config = dict(
    n_layer=15,
    d_model=96,
    n_head=3,
    n_kv_head=3,
    head_dim=32,
    d_mlp=384,
    vocab_size=1024,
    activation='gelu',
    norm='layernorm',
    norm_place='pre',
    norm_eps=1e-05,
    positions='learned',
    qk_norm=False,
    attn_scale=0.177,
    bias='qkv',
    tie_embeddings=True,
    parallel_block=False,
    extras=['capped logits'],
    init='uniform',
    init_std_qkv=0.044,
    init_std_o=0.0,
    init_std_up=0.044,
    init_std_down=0.0,
    optimizer='adam_variant',
    lr=0.0017,
    beta1=0.9,
    beta2=0.99,
    weight_decay=0.11,
    lr_head=0.0175,
    warmup_steps=224,
    schedule='wsd',
    decay_fraction=1.0,
    decay_shape='linear',
    final_lr_fraction=0.1,
    batch_tokens=8192,
    seq_len=512,
    doc_mask=False,
    train_tokens=85080000,
    steps=10386,
    dataset='wikipedia_en',
)
Each number is 128 + 32 x the weight over the matrix's rms, rounded and kept within 0 to 255. Layers, rows and columns count from 0. Numbers have three digits each.

# v: layer 4 attention value, 96x96, rms 0.0617, rows 2-31, columns 0-47
# o: layer 4 attention output (transposed), 96x96, rms 0.0576, rows 2-31, columns 0-47
# q: layer 4 attention query, 96x96, rms 0.0704, rows 32-61, columns 0-47
# k: layer 4 attention key, 96x96, rms 0.0676, rows 32-61, columns 0-47
v2:091158176134192106056156117158133125109113144105114152122112088152129101143129127065108116138154164085111140119111194078126089129154124133085104
o2:107139154129125175144126137126079119131159168144148155087126123141136135124138138166114127098118118113085150126065122090109129129093155172126139
v3:162141168070113120092122130112086114125135151149140138101141095113140120135132157159072117109140164138103139141142204066080069146182120115117146
o3:087104177141121112147138173118127131096149094108140135082075111140105174140109088168178108150095144154117094189138096077156188094134151084176169
v4:129109091118136122141161104104132100146160102153120174144129103145155086155188154169082196178095181138135144132155114163040112100141117138134148
o4:091160148142124112144145126138159157113133096161082130090032112089149189147121097142185086123070143164154119157112073129146213139089152102167115
v5:140109110178148108086084111081144135157136127096081167079129070139104178136099139132126051093132100074187165123120099194180145124157191161110088
o5:171126052123214177134104135188072086121058157145163088142068183180084114108154142113100156098165164152141100124175159096168119159073137099096116
v6:121139123071115107146176135212105081108132087179160169114130140144102059110193118130145210121108166133061136111158201082068087127183068145141144
o6:070117202145075071097149122081138183114162106122076169100108055067147160159105084143157095154058121134129130170095086105131182071138165107167135
v7:097165144131070132146084126153112108130101115135104049180175184154111115090163107126179106205160131092092092120135102195102143110037197085127134
o7:106140111123096133118105096143146121167107192136121131122182120070180142126145189108091054170129151105120140134103112103072119140131080207141127
v8:130141156150046082111118159163148090118132188180114141095134081116101136133091118157143143131079152089163131088103151151119120089149186142103175
o8:148164092160164110165132102121144118100082097095156121153107147086129098120149120108084097131113128119121134130179118146156111160067109116173060
v9:124150179072104122111174144190101115083136161154164127113120136101132060101118128131129179143112150151099154091114216068124090155158118136141163
o9:112154200141083064120150148090150152114160086108096150139183081082153125162129102136144110149094108118107136135137132132125130096150140120153115
v10:104120103117178203135157121136113112119104116128170121139100070161124092150189119131133193091104132171099154138174089153115059121155141175170125
o10:098092132157114159129145106093134151128132132162123167076099082127085196115099113142173109159110107176152133134067054115159191081109166089119164
v11:086104114119164191129135119083157152101080068115109103140119120186118150220125086109146147147092099136096121139147052226119081084149124162122109
o11:132110065159150186083128104130118128176111187195121127106086102147135170135173177155158134152147133114175132102065120117119163113067151117130146
v12:165089153208084067120107152122163093143103175131164117121132107094127175131061154130121117061182092115155125143136107102167172167148123068101137
o12:162143087125145130136102151161131109133104109099161076180136173119103071144114116111128151122168134143072115130218152133140068176156102123085113
v13:172105122217071103102130126110144078108138182141133075073098106096119199106074137113124131113131091076153131070142167144187166127137128118114102
o13:167199095158162124104112128164131130095082100080135101211137160093096078120130111103078137142111121111080135126231171157131081145088116112116073
v14:130133137064092125123162150185114064139132124187157174175108127141102113092186139132133180151155173141115099089166192033058095133172093114115131
o14:093130170178104071136140136080168208070171084077108179107103059079114124142080083141139119155056112165138162205112055135134148085138156105175157
v15:172126092130095092119140140119146120139134115173163162123135095136113114089123162134092193093103160128141108112091145146113119125132103118152174
o15:131163134185151075141147138146174138058095059074115134141089087099105141149106074145108132170091101154115124187211131163116116112092155122177065
v16:154114156178107050106174109119133104124137165101131074081137103071126185132064168107122109119150086083182107101138159135117189151108123062103131
o16:145143108125152100125098143146163095153126132089192078180162168108129102153132113131123112108132112117087104137209182137129120210121069136119073
v17:066118150115174193132098111049138143149113050097086091141107140161144109193157104160149141168129138146115146197149095181111123132153134150151126
o17:113103100133130184091123148126093128179143206201122147103062121163112192109131168132167117145152128123186154079047095096093179117105111139123190
v18:123101119089149102163160124134141131135125124146085109177124101123131113081149103114100127130126180097113140163143133129096104153143137132114069
o18:144089127117121119147117076130117130109139127113142135103123088146083140103123130132101134107101137128122142154107133130121154131106124129122125
v19:166134087172117112131119141150161120125099159187124111121080106075143182088127145163133152171164119127187113071135124168181152114113099104110093
o19:178198097149155095121115116177142134101090100075107092193132147098139057117120114095087153093105136072095143120234166167102081147118114115136104
v20:123119142101137146136109132112155129128125121082154070187157204108101179092121099085158018093133102149141111125130087135184197104084180100122127
o20:159094142107107112097140088136097126155105154124167087159224139146147112098128156103086147129160104119138133118129165095068054131151141157110123
v21:138106138136124099078152121182124077174131199181182095126121118095164141100140182133114059140139121198128129111131181042115171126096153119057175
o21:166160148105101104186126109111190133104145052002118122192146157086117076128055120105086118122135084129103173092235081164177072178129091142150110
v22:145100152131125114101081127113130133119161124113158150081118101111138098205152149181154181098133102147142131124144129165112117121172114153149121
o22:133103097144141168106141146127137135117143099155113109132038163152086127132078104137131127127118156152131128136167113132148174115153134072107190
v23:116136171127105120138092133152127091165132153117089144137090167124134125135144081130123072138147153104128139157146175085128174153140105114120117
o23:116102147124089130120133116120082154108136134124134126172139161133117080099088116087101120121070126116130122133115105137113108130183117135112158
v24:117159141106165182129156116245137119129122120153167175228136144156142054130161131085155146101145157180077110113172149066118033138145053130156143
o24:097088194160059140128166098058158164128163124162135198068147062111134156138084118108157147135102075165145170128033011148138164080170149117113159
v25:158114182153062041109125138106123088150145191159126125095121149061132189110116161115131124118209126050142142094151142135175208163117120036099122
o25:144141102127121093130097142157142108117142107082143081200167189098132039137112108097111111085098155101076102163231184141111087202179076149126111
v26:145137145205085038105140129057111074150149147125100118081113129129123205057103139156103142118131152035174129105100092143122193135111154090088140
o26:157174068131189125155097170210141097103078128080167092166091183111100097111156110115112101130146175122082107146204181131143104187084103148125085
v27:154168164066106116131185114097117143135158137066145129116172122131137097089100169147082111134106120138126170176143197081093121126130149141108160
o27:103119200102081116127138136086158110123161116146148143110189099143119204143160114148141117105108081159149117130084138131133138132110115120177087
v28:114131142153159159150149116131112092097125126110133119080108083169088131127097106128148165073123106058143161183111100151093160130164161170144116
o28:110109110138129120128143152129076132127099196178158118112119125134056178102125131123147111131130148161156125075084120124172183128102142101106121
v29:120152118045123120134130150176112115119141127187152177137133138087144119086167108122117167160165196126106094089147220039090083138126101141108126
o29:086142190144103081141136144085150188083190073093094174096091077106148128159093102150155133128086112136106155199134100120137159085159136120178137
v30:122141158150142118114161117129115123129138140138138223155123130164127148077130124141126098072131126088128151111110086118091149155125120122145144
o30:117106092132151132157132133148129098093095148163185122124079150124072148106127083107162158165139127172147123120126111109150132141108140126099142
v31:114119136105101161149120120119122125139151099056171046101172129143129118146088157135103086068054095162129168177162093134136191110133174162148152
o31:131073152111104123116146117094116106157101137152147116136141129146088228114123107134163098163151084190170107083116121092134141112104149095124127
q32:181115112126129104140086143173122152091106126143120130112121144154114140127164079095131141147129135105113128144122121127158139132122141118137134
k32:126107133106141143099143136121138118166125123121116151139115129127137134105147128125114112136134098167138124087105131112098065120127152161123159
q33:141164133147110142128111107107081140143078106131126127117132100098140138155120130128128151125139112167140156101111172106181104085117158147177137
k33:114140137104137143125157144125116149088159099124128103119131134155144112122086129125124110136111150145157151072148105140122107133185130138073155
q34:130145120147135111141121125090136119114122112149142129105105159113132128110134114126131134119104156107120134146126090117125137118118157145130119
k34:135145181091138130137064111180125150139127158082104120151157121132107127144168092108116106101116182129101095150123110088178147121074176099162133
q35:119108112135135111131145144127095141104083081123132128108127130127067132101137126116125135094099147136156132124117113118098143125121140123092117
k35:136136128135155103107124135131147127133151134145114114139110127122162138129134148078112150125157117106106106120137113104180207123091121077149128
q36:150143154126129090156104133177097157122066130149136130096132154122084151111144139131135115146112170143148131103084104137136114085088120105123113
k36:165115121123144123101116117094131089119111133115127104159093153141129165112122075122069158127136133115079150090140164092156123139144159154126104
q37:141131110119125094147117160135139145104121115124117108134121133131120145129121138098125145104135150115141160158119137155113169138147155138137109
k37:119131126090169116105132126124156132153139157110128138142145111144137149122121162087148144093136151145124120124125144130122129102105143097097145
q38:129114135128127122158164112112159113104143123154161118138109142108110152122164113133145109156122126097122151109129090134096130116133122116121118
k38:102149120135160116163097126173125120139115135102170119122150100121120068163130124128137144089125144148089085133081123105161160145093109107154123
q39:153107096128095148097134092105122108153158117041100126135159168158129102140086142125101136102135085144142144166133143121154145141125117114114142
k39:126166153101131096098146168091167194154157099185127137126109068163154139129118177124129123113175141152174151125156107158101093130117073107164141
q40:202129128117120114178092118137057133117041106118070130117108105097089139133129109104119132147166137128155176114106128142153145063134140135103118
k40:097100090140162095076164127128166097140185121128137146180074151129148151097104062130146129104067115124095097119170091086115149169148156206124151
q41:110089097063144112103107100119144092135180146108159102114109139174148123110130116154144102093092134122127082153131133114093144152139135120107128
k41:118176153149145111132106172139125137125097161137122147171130161081128162107180150099165093117170156105113087187128105122150124141090124115156135
q42:095120124141135109108142105098184106152193160122153124121131118119177090107109123153145106133108111138140110116166119128116102163138140109122133
k42:118120136137113151125141144105100161117093106119114144118152145152128147154104156146145162139132126090155111114118122130097168170127132115153103
q43:152114122131114119142123127127164085118134136127134131158107133145104122108139098129152096102115130133152129136135119154085147121146151139122144
k43:139144096134151102102119120115141148162140130136157140115121110145125132132112163127133171110151152103101089124129098119177158159116068082166116
q44:118135102109095119133094134115141137104113143122110122091152154139111120118174110089128148097101142130134116145141134124113174137112142133115120
k44:137130146116144168129097167102151127129120129126102136146107116097163130092147156086113129118121114152130124113128111146140110122127142128121151
q45:067130102161161147083160125093180133158186143137168154118153125170152116112139135167124133139124109148103058097135095129122103194136111119161160
k45:137129135120077147156110114111086131134098106175098105095136099102112122134116147191114116114124122110142146163122143164117132145130132097146092
q46:123090145129130141132197130113110125134123121133156113107151094099138117149118072132127114110101137142141136132147134144090135130133131148103145
k46:114110085148113073167131170132139121113132132077122172102116088107136089133084159062114123118157092144145136122118129154163177105121080139112151
q47:109099120127138126153115116100145108082154121133139111113102111159077145100114097120129129112121126124141125158126150133109124146125169118139103
k47:151131109136172133127160150133156158112109162128154165156100104127149107120166173082142149122127150117076065118110121134180142138100086077168169
q48:099125146116116153088138164096211129136205181122175123136141145164150114115128171129150124128125109112133077134135095153111126191164099124136124
k48:138138168124175151162135106166083075123090106131121138139156165112109142130128096158139122139122181122126147124113125121138099084101156117127113
q49:166161125129155141163105143149057138101031103112098155106144132115118109142127124133142094137166135129164143108109148116142102061134125159121133
k49:153134115139142105123150133141110097125128104149109127187069184106152155084106032156131105129087158131115129109188106125127139136177198193096131
q50:136121113093157130096114116128141111152118142076129110176148184127119123133118148119143134109136099131142134170135147146112159144168074103123108
k50:083164158125120120121103123144120150106141099145122122123163142147147170114091122182135078159159165122108115134129130109114105135122145141096128
q51:192112122113090093164098102138084125103060103120103137113092091118091141130116079124103158135128146133124169150139144099106128076128153146117115
k51:110135120139135123125160123115163139134178158111179136104155076171147111157166184075134151124140130102119128130126112138149137158115055088158162
q52:150145142170115118128125130165123189121075094138135159126158136123119132139121114114121150141156123147103132088119145135164107120127153132128137
k52:180108132095099189117113107105111100125153100143085116121133104137149128110107149147111133125109094156163141106119161103052094114154138145116151
q53:179143148107136137162091152148068105095041117115116162150115142109106132133125112116132105160129147135146160103129160148125164080121127141103147
k53:121102102173170107090147100121128121154127079129115147162125182133147146100120081150108128156110173096112149102131111085134114154188194187127103
q54:069099128150134111091175148135189120176202183132176140114133133153179130134125179155116154119117108140115094130153126140127130196127090092166130
k54:122148173081084129135087147145084127114114093121090120105176128136098125129120161130113075147137115129145142162065181144105073104120155131088113
q55:135200141151146148137113154160076151140048119159136149114148136118156124127142127130150124169122133151142156105098131115145114065118115137110149
k55:163097109154128114100123132154098093101108096133101099136085168116113159114092061158127133110103126118141133125175116090133166150147209199112135
q56:150160134171079147087099127147118162112122149154131145081170153155093111144157125109126150122131111112131121117129098108204132111110116160139131
k56:160140139086052188149141129122134153119103115158100087101105129094165123111096140136098127153102108136118180084158145113121083112121141147146096
q57:115108123140110133136154130104140116090155159126143121128130111126079147106135138140122126093112132120160124138149108121110144145137147117130143
k57:113167085135124138130136145131158165145126145115156155130146092100144095124152161091137156142136108142082118118091136118158149111089126110150143
q58:105122112112155116159122130088157120120155125119152080129138105132124142135150104135130134106114136128138126153156128134094166151142125128125088
k58:096145103154141174139136143133119126127142162142128164143145112124138102124134129103165198110132149133101076162091099135140143113077088125139112
q59:082145086143168152108139137130156143169191157148175107120160168129177098105125130147135108122134116110101074141164091117115101209136099123147142
k59:120139151115113177155128132128061134123098111093077132109168128136112124127132131152103150142112096141163118100119143156112114077121158150092125
q60:124144117127114162111109099145137085146159117147096140134111151141144141128118159143129133107141153128123136160125089110128115125143147149123157
k60:102166123129124149140119147132121147143116142160160132132165114114113164147136105126158101137115162098110075123130153131143163135129115113131130
q61:157100127115099121129098088093130116106113122101103135112120127153080143129105090144108140112136132151138137134130103114137152146119168115100140
k61:145114110108126123131133117113167190150177143149154112134131066168157102132117198135137130115136118131119138144166117148155113116104074060153152